Each number is 128 + 24 x the weight over its row's rms, rounded and kept within 0 to 255. Layers, rows and columns count from 0. The size above them is the row's rms in percent of the matrix's.

# layer 2 MLP down (transposed), 320x96, rms 0.164, rows 262-272, columns 0-95
size [107  82 104 112  95  96 103  99 104  82 101]
[[126 141 138 135  92 101  94 108 131 117 152 128 158 156 142 127 140 130 134  79 141 141  84 142  70 144 120 124 103 128 156 144 112 106 139 115 111 141  72 126 111 107  96 111 132 106 129 150 186 158  84  80 122 139 105 132 115 144 142 127 181 130 155  99 131 102  97 112  85 121 136 134  79 104 112 102  99 124 127 109 129 159 132 153 126 119 150 105 142 138 121 101 117 157 148  79]
 [124 113 170 152 121 147 121 147 143 149 152 161 109 102 155 157 120 105  89 141 187  95 123 147 119 148  82 115 122 133 126 118 143  87 139 199 135 110 129 106 173 137 109 146 122 138 129 162 161 117 123 182 110  87 121 144 104 125 106 165  85 128 115 158 124 144 159 162 169 159 125 118 124 135 153 129 104 136 150 127  88 132 105 119 130 120 116 116 126 113 164 144 152 144 144 150]
 [128 123 143 132  93 114 146  78 128 108 159 131 130 132 151 122 127 127 163 129 170 141 100 125 131 177 177 100 134 149 113 128 114 133 178 154  94 178 110 121 114 123  97 137 139 115 118 139 124 121 114  68 132 118 104 170 148 170 114 131 122 151 136  97 164 137 127 127 125 128 126 208 123 114 142 106 125 180 131 152 119 136 117 127 102 110 110 154 132  86  95 123  97 137 132  99]
 [122 153 172  87 136 166 110 139 129 115 125 165 144 133 123 109 141 135 138 130 147 125 123 140 176 157 132 146 127 113 158 100 129 118 148 125 136 118 115 127 155 136 128 104 153 132 129 150  86 116 104 113 116  98  98 154 154  89 157  92 118 151 123 141 157 113 151 128 173 144 164  85 121 103 135  71 171 132 128 144 137 131 118 109 116  98  97  87 178 147 175 131  86 178 115 126]
 [113 111 101 131 153 132 103 151 121 125  99 134 136  92 125 112 114  92 127 143 136 123 141 118 111 116 120 175 150  93 153  83 153  87 112 146 160 181 160 117 114 134  79 146 128 147 117 143 115 129 129 174 182 120 158 117 115 144 121 139 133 104  77 150 165 113 102 146 141 139 111 113 134  95 123 117 155 107 176 144 111 104 143 110 132 115 161 120  86 151 104 155 158 124  95 170]
 [111 145 112 140 143 175  82 130 138 162 125 134 137 100 113 117  97 104 141 177 108 102 117 105 142 139 113  97 111  86 171  89 179 101 113 189 157  97 134 159 120 150 133  85 137 149  79 147 131 123  88 101 179 113 129 106 125 104 167  97 124 110 127 112 160 134 112 100 127 152 140 131 135 132 126 105 139 130 128 149  99 126 152 143 113 126 141 142 105 141 138  93 129 115 145 152]
 [127 142 115 129 133 128 127 136 172 124 116 127 119 179 110 115 158 115 105 179 147 140 134 101 144 148 107 111 160  82 161  99 128  79 103 152 125 129 166 148 160 144 116 151 155  82 148 145 110 150 151 147 135 114 101 111 118 170 142 129 135 134 148 132 152 115 113 144 124 178 147 162 108 163 119 132 120 120 158  73 132 132 106 124 152 116 183 106  75 126 122 159 107 133 105 101]
 [145 123 116 112 101 104 117 157 137 161 151 131 150 136 132 181 142 136 119 164 102  63 134 154  98 106  95 105 111 150  97 134 130 117 130  96 155 132  83 139 119 108 138 131 149 148 121 130 145 178 103  99 159 116 108 164 157  83 126 112 130 131 126 165 115 112 150 139 164 110 187  97 139 157 155 134 136  98 101 167 102 139  96 143 108 102 120 148 136 127 117 138 155 136 152 158]
 [129  83 103 106 137 139 135 133 112 158 141 110  87 176 134 113 130  74 152 110 149 126 134 126 192 109 166 161  88 155 109 115 137 105 135 133 120 121 150 153 134 135 124 149  82 101  95 134  94 123 120 132  95 134 125 162  93 122 154 194 124 133 112 138 102 135 124  82 102 127 101 142 125 103 115 115 165 143 144 153 136 123 155 165 144 120 126 125 159 140 144 151 125  78 124 110]
 [125 106 127 101 163 166 162 143 154 132 110 100 128 143 145 162 133 138 144 105 135 118 110 109 105 111 129 136 108 118 138  90 128 133 139 129 104 141  96  93 106  72 131 160 107 144 104 123 142 130 125 145 110 107 139 108 158 158  77 164 104 139 156 116 126 126  84 151  99 120 153 162 108 136 145 146  74 102 112 173 152  94 141 164 112 130 103 152 167 129 156 170  84 121 126 154]
 [123 136 134 122 105  91 129 136 119  95 123 143 115 111 153 143 160 188 122 170 134 112  98 137 159 134 119 131 113 122 118 145 163  77 129 126  83 165 125 127 123  91 110 129  56 130 125 147 137 149 102 126 102 127 114 106 130 134 146  91  83 154  87  95 124 101 153 106 150 152 127 157 118 112 140 110 153  99 130 129 169 131 140 117 142  95 165  97 129 171 158 129 139 101  87 126]]
# layer 2 MLP gate, 320x96, rms 0.24, rows 263-273, columns 0-95
size [ 92  97 108  98 100  93 103 103  87  98 102]
[[ 87 121 118 151 150 145 113 148 115 137 159 144 147 152 133 133 124 136 134 103  86 119 127  97 171 145 105 126 109  94 110 106  72 131 117 129 151 110  95 171 142 115 158 130 138 138 112 146 143 170 121 183  90 135 108 108 121 161 125  98 136 104 136  96  81 125 127 119 122 186 139 129 129 123 149 118 150 116 174 110 101 140  93 114 104 152 119  96 163  91 149 101 107 173 131 125]
 [110 126 156  95  92 153 115 129 122 113 165 171 131 129 117 126 131 103 137 120 160 133 122 145 124 129 130 124  73 135 111 153 139 135 130 108 142 147 118 164 141 111 136 138 172 122 100 103 146  94 114 102 107 134  88 137 127 135 148 127  90 161 115  97 103 114  88 127 181 148 131 115 165 114 117 132 116  91 168 157 148 117 148  92 200 171 100 119 124 154 152 125 130 100 165  97]
 [176 141 114 147 112 104 169  70 121 152 118 136 110 142 110 103 148 151 140 135 168 130 166 137 109 131 160 176 139 159 131 149 139 154 134 133 147  93 116 143 121 129 137 106 194 126 132 156 111 113 118 146 141 149 147 134 114 206 130 135 143 113 133 104  92 112 111 136 148 138 140  77  97 136 137 169 142 148 148 129 154 160 159 151  88 152 120 104 113 153 132 121 129 103 144 137]
 [132 167 142 141 103 130  77 157 152 148 116 147 106 129 108 158 138 201 117 123 126 148 153 137 142 135  87  85 104 123 112 150  99 158 121 115 167 139  93 130 147 143  67 106 147 111 117 150 147 150 133  95 122 107 140 113 161 119 116 142 137 128 170 118 139 154 130 125 143 134 130 163 132 129 110 169 112 159 103 137 128 140 104 159 117 130  87 177 108 165 123  83 129 120 103 107]
 [126 153 114 165 109 112 152 118 144  73 117 114 114 111  63 134 137 139 166 125 158 151 141 139 110 115 128  95 148 127 101  93 147  99 109 104 121 138  81 130 122 113 161 129 131  86 125 157 102 136 162 135  66  99  93 129  99 155 126 130  96  94 140 149  90 165 116 109 142 116 120 114 146 124 120 166 134 141 164 146 147 139 165 161  86 148 143 129 129 132 112 109 123  97 153 136]
 [144 188 103 137 167 158 156 135 139  75  65 116 147 156 131 154 126  98 118 145 139 144 103 119 157 138  96 101 131 128 157 109 149 118 142 132 146 162 138 158 163 106 158 112 153 137 127  91 143 124 154 125 110 142 115 133 102 145 172 107 127 107 147 137  92 134  79 156 110 146 124 145 122 105 149 113 146 114 142 100 118 109 149 127 148 169 165 104 140 136 108  84 137 141  90  97]
 [156 129 113 149 127 103 160 152 147 129 104 153 158 164 139 146 152 145 148 106 157  91  89 113 118 110  77  83 157 166 110  66 157 112 137 117 146 109 119  94 104 135 138 110 151 172 116 132 143 137 149 136 135 118 111 134  98 117 149  96 165 148 121 155 129 107 107 149 116 133 100  95 169 113 118 143 120 104 120 125  99 144 108 131 182 120 105 150 157 154 161 143 143 104 167 140]
 [162 142 129 122 120 113 146 145 152 134 110 111 105 119 123 126 157 154 101 184 115 123 126 153 141  91  75 119 142 145 166 156 105 150 143 108 155 121 100 130 137 137 163 125 126 150 110 132 125 136 145  70 135  77 119  90 175 104 100 103  73 150  84 141 138 113  78 148 179 157  97 104 120 112 127 121 137 124 112  91 124 107 126 130 112 131 145 106 139 173 113 130 121 141 136 112]
 [135 144 103 146 105 145 135 120 135 129 148 134 164 129  83 115 126 113 101 101  88 117 146 156 143 107 147 140 160 106 166 134 125 114 124 110  97 157 102 135 112 125 105 137 142 119 125 125 126  98 126 136 162  86 125  96 109 118 136 122 116  97 135 114 162 133 190 106 151 162 123 133 115  76 124 100 165  78 126 148  96 149 130  69 136  90 120 130 140  84 182 129 113 121  81 128]
 [127 185 167 124  97  95 138 132 126 118 140 131 127 116 113 138  94 126 140 127 125 125 150 131 117 115 134  98 150 128 104  87 106 164 145 143 127 158 108 154 172 134 143 136 166 141 106 161 157 139 121  76 105 124 125 122 109 101 180 135 110  94  99 137 143 179 107 167 114 134 118  61 117 108 119 137 126  99 145  85  82 140 117 136 129 133  88 119 107 115 104 146 107 120 135  81]
 [104  87 167 109 107 145  73 125  98 105  99 152 101 116 126 130 128 175 102 156 115 146 134 142 106 129 110  97 147 134  96 126 152 150 173 137 143 110 121 175  93 155 110 119 153 135 130  91 157  87 131  77 114 126  64 141  84 148 115 130 124 125 156 102 153 102 110 142 163 126 140  88 105 129 129 151 151 131 125 110 121 158 128 134 139 118 126 130 121 158 138 140 128  83 139 154]]
# layer 2 MLP up, 320x96, rms 0.253, rows 263-273, columns 0-95
size [ 95 104  96  91  94  88  92 108  79  92  91]
[[138 117  98 124 143 147 123 157 149 106 122 130 115 128 118 137 165 120 160  74 101 127 154 105 209 153 130 154 160 115  96 135  97 129 124  84 145 126 109 107 138 121 140 106  90 148 117 124 133 161 118  76 147 109 130 114 104 112  87 147 104  87 149 102 147 142 101 126 144 128 111 118  91 133 134 128 137 135 118 119 125 130 109 196 132 147  93 144 146 113 103 168 128 101 173 136]
 [ 94 111 133 171 145 143 124  99  93 117 137 139 123 149 109 164 120 166 138 131 116 131 146  97 135 136 125 135  95 138 182 119 114 125 106 111 145 127 118 140  87 122 128 112 120 121 131  84 133 149 145 178 109 146 120 162 142 119 177 135 147 133  73  96  64  96 143 145 179 128 104 136 112 116 143 127 135 156 134 149 185 112 115 125 132 111 136 132 100  98 116 151 161 166 132 171]
 [ 85 131 105 158  88 106  97 137 133 126 141 130  99 131 142 119 134 131 119  96  93 164 133 105 123  85  81  70 124 119 121 138 110 158 155  99 118 154  81 134 134 110 133 159 126 140 127 166 120 124 155 129 125 116  85 124 112  86 133 128 171 151 149 187 151 131 129 118 132  93 114 158 106 107  99 125 185 154 109 104 142 129 146 167 131 124 133 145 156 107  96 145  98 145 121 133]
 [114 141 118 134 116 141 137 101 109 111 137 106 102 132 137 131 181 127 144 133  96 131 159 124 171 128 144 126 138 133 131 132 114 116 108 136 136 135  87 126 160 143 158 177 123 146 122 117 115 159 173  68  89 108 152  97 116 117 143 160  83 135  98 170 145 163 125 130 130  96 105 149 100 144 118 160 103  68 130 143 141 143 122  88  81 144 101  88 111 102 126 129 151 105 131  95]
 [ 84  87 145 136 156 158 157 125  58 185 139 126 143 134 144 120 137 115 158 167 104 142  96 117 147 128 127  86 136 118 118 120 109 120 182 129 146 116 133 144 130 169 132 123 136 113 161 130 151 168 166 138 158 126  90 123 171 132 104 130 137 155 139 121 162 105 137 140 155 122 137 153 105 166 119 150 107 135 133 129  76 137 137 111 184 139 144 150 111 131 141 147 132 139 162 152]
 [167 145 105 167 147 157 164 137 154 115 122 134 122 192 148 137 152 126 100 177 129 143 101 129 108 152  92  90 153 135 166 118 163 132 175 161 132 161 157 151 134 148 173 123 163  88 152 116 133 121 112 109 142 150 104 149 104 149 139 124  95 105 141 144 129 157  94 112 103 131 118 104 119 110 126 108 113 112 130 147 174 120 125 133 160 134 167 116 103 156 138  97 106 116 101 119]
 [157 103 135 132 166 148 119 131  87  95 142 152 167 112 104 170 171 139 112 106 124 116 133 131 114 113 118 103 131 123  95 117 133 118 131 133 150 121 113 123  98 144 145 114  97 101 114  95 148  96 108 107 118 113 108 121 148  51 150 138 150 119 118 168  94 169 156 172 136 134 176  79  74  90 120 139 119 133 150 132 115 146 100 172 120 138 128 142 145 155 133 136 125 132 139 158]
 [145  82 130  70 137 133 132 130 184 113 142 130 148 158 113  96 156 127 106 104 148 122 123 101  82 121 121 109 114 144 146  77 128 110 109 190 114  74 130 142 153 151 116 165 124 106 122 149 123 133 150 168 172 146 131 169  83 106 111 119 159 142 137 130 127 128 159 122  96 121 123 151 121 155 155 151 141 122 141 157 114 111 139 157 114 151 146 116 163  92 137 128  94 137 146 123]
 [171 135 168 152 117 127  96 135 124 103 106 169 128 100 172 127 136  98 140 125 161 147 118 131 150 116  99  87 108 129  99 105 112  86 180 192 113 115  96 108 128 132 113 141 125 129 162  74 136 129 131 162 143 136 141 182 108 119 121 129  81 109 100  94 144 127  96 141 132 132 119 127 135 149 107 109 111 103 129 121 109 125 134 122 118  96 122 124 155 142  78 117 125 118 126 185]
 [173 140 139 160 109 130 115 122 122 101 114 157 101  90 112 105 129 125 165 122 116 182  76 124 100  92  92 145 122 120  96 123 161 150 147 143 148 106 113 100 124 125 141  59 109 128 136 124  59 145 114 145 158 106 132 134 140  95 169  90 102 111 143 148 113 128 131 153 114 132 141 134 154 129 141 139 103 109 114 128 115 139 127 156  80 114 145 116 155 125  98 159 110 128 159 100]
 [114 132  96  95 134  96 119 111 131 133 118 104 135 137 119 140 131 155 117 126 110 105  69  86 131 129  99  87 119 153  89 150 148 136 124 118 107 141 119 135 130 144 142 198  83 155 107 133 122  92 117 139 110 125 157 100 178 107 100 118 117 136 119  86 141 129 152 126  78 146 144 159 130 115 141 134 140 122 121 119 131  61 147 148  81 132 145 131 164 165 149 125  96 127  93 145]]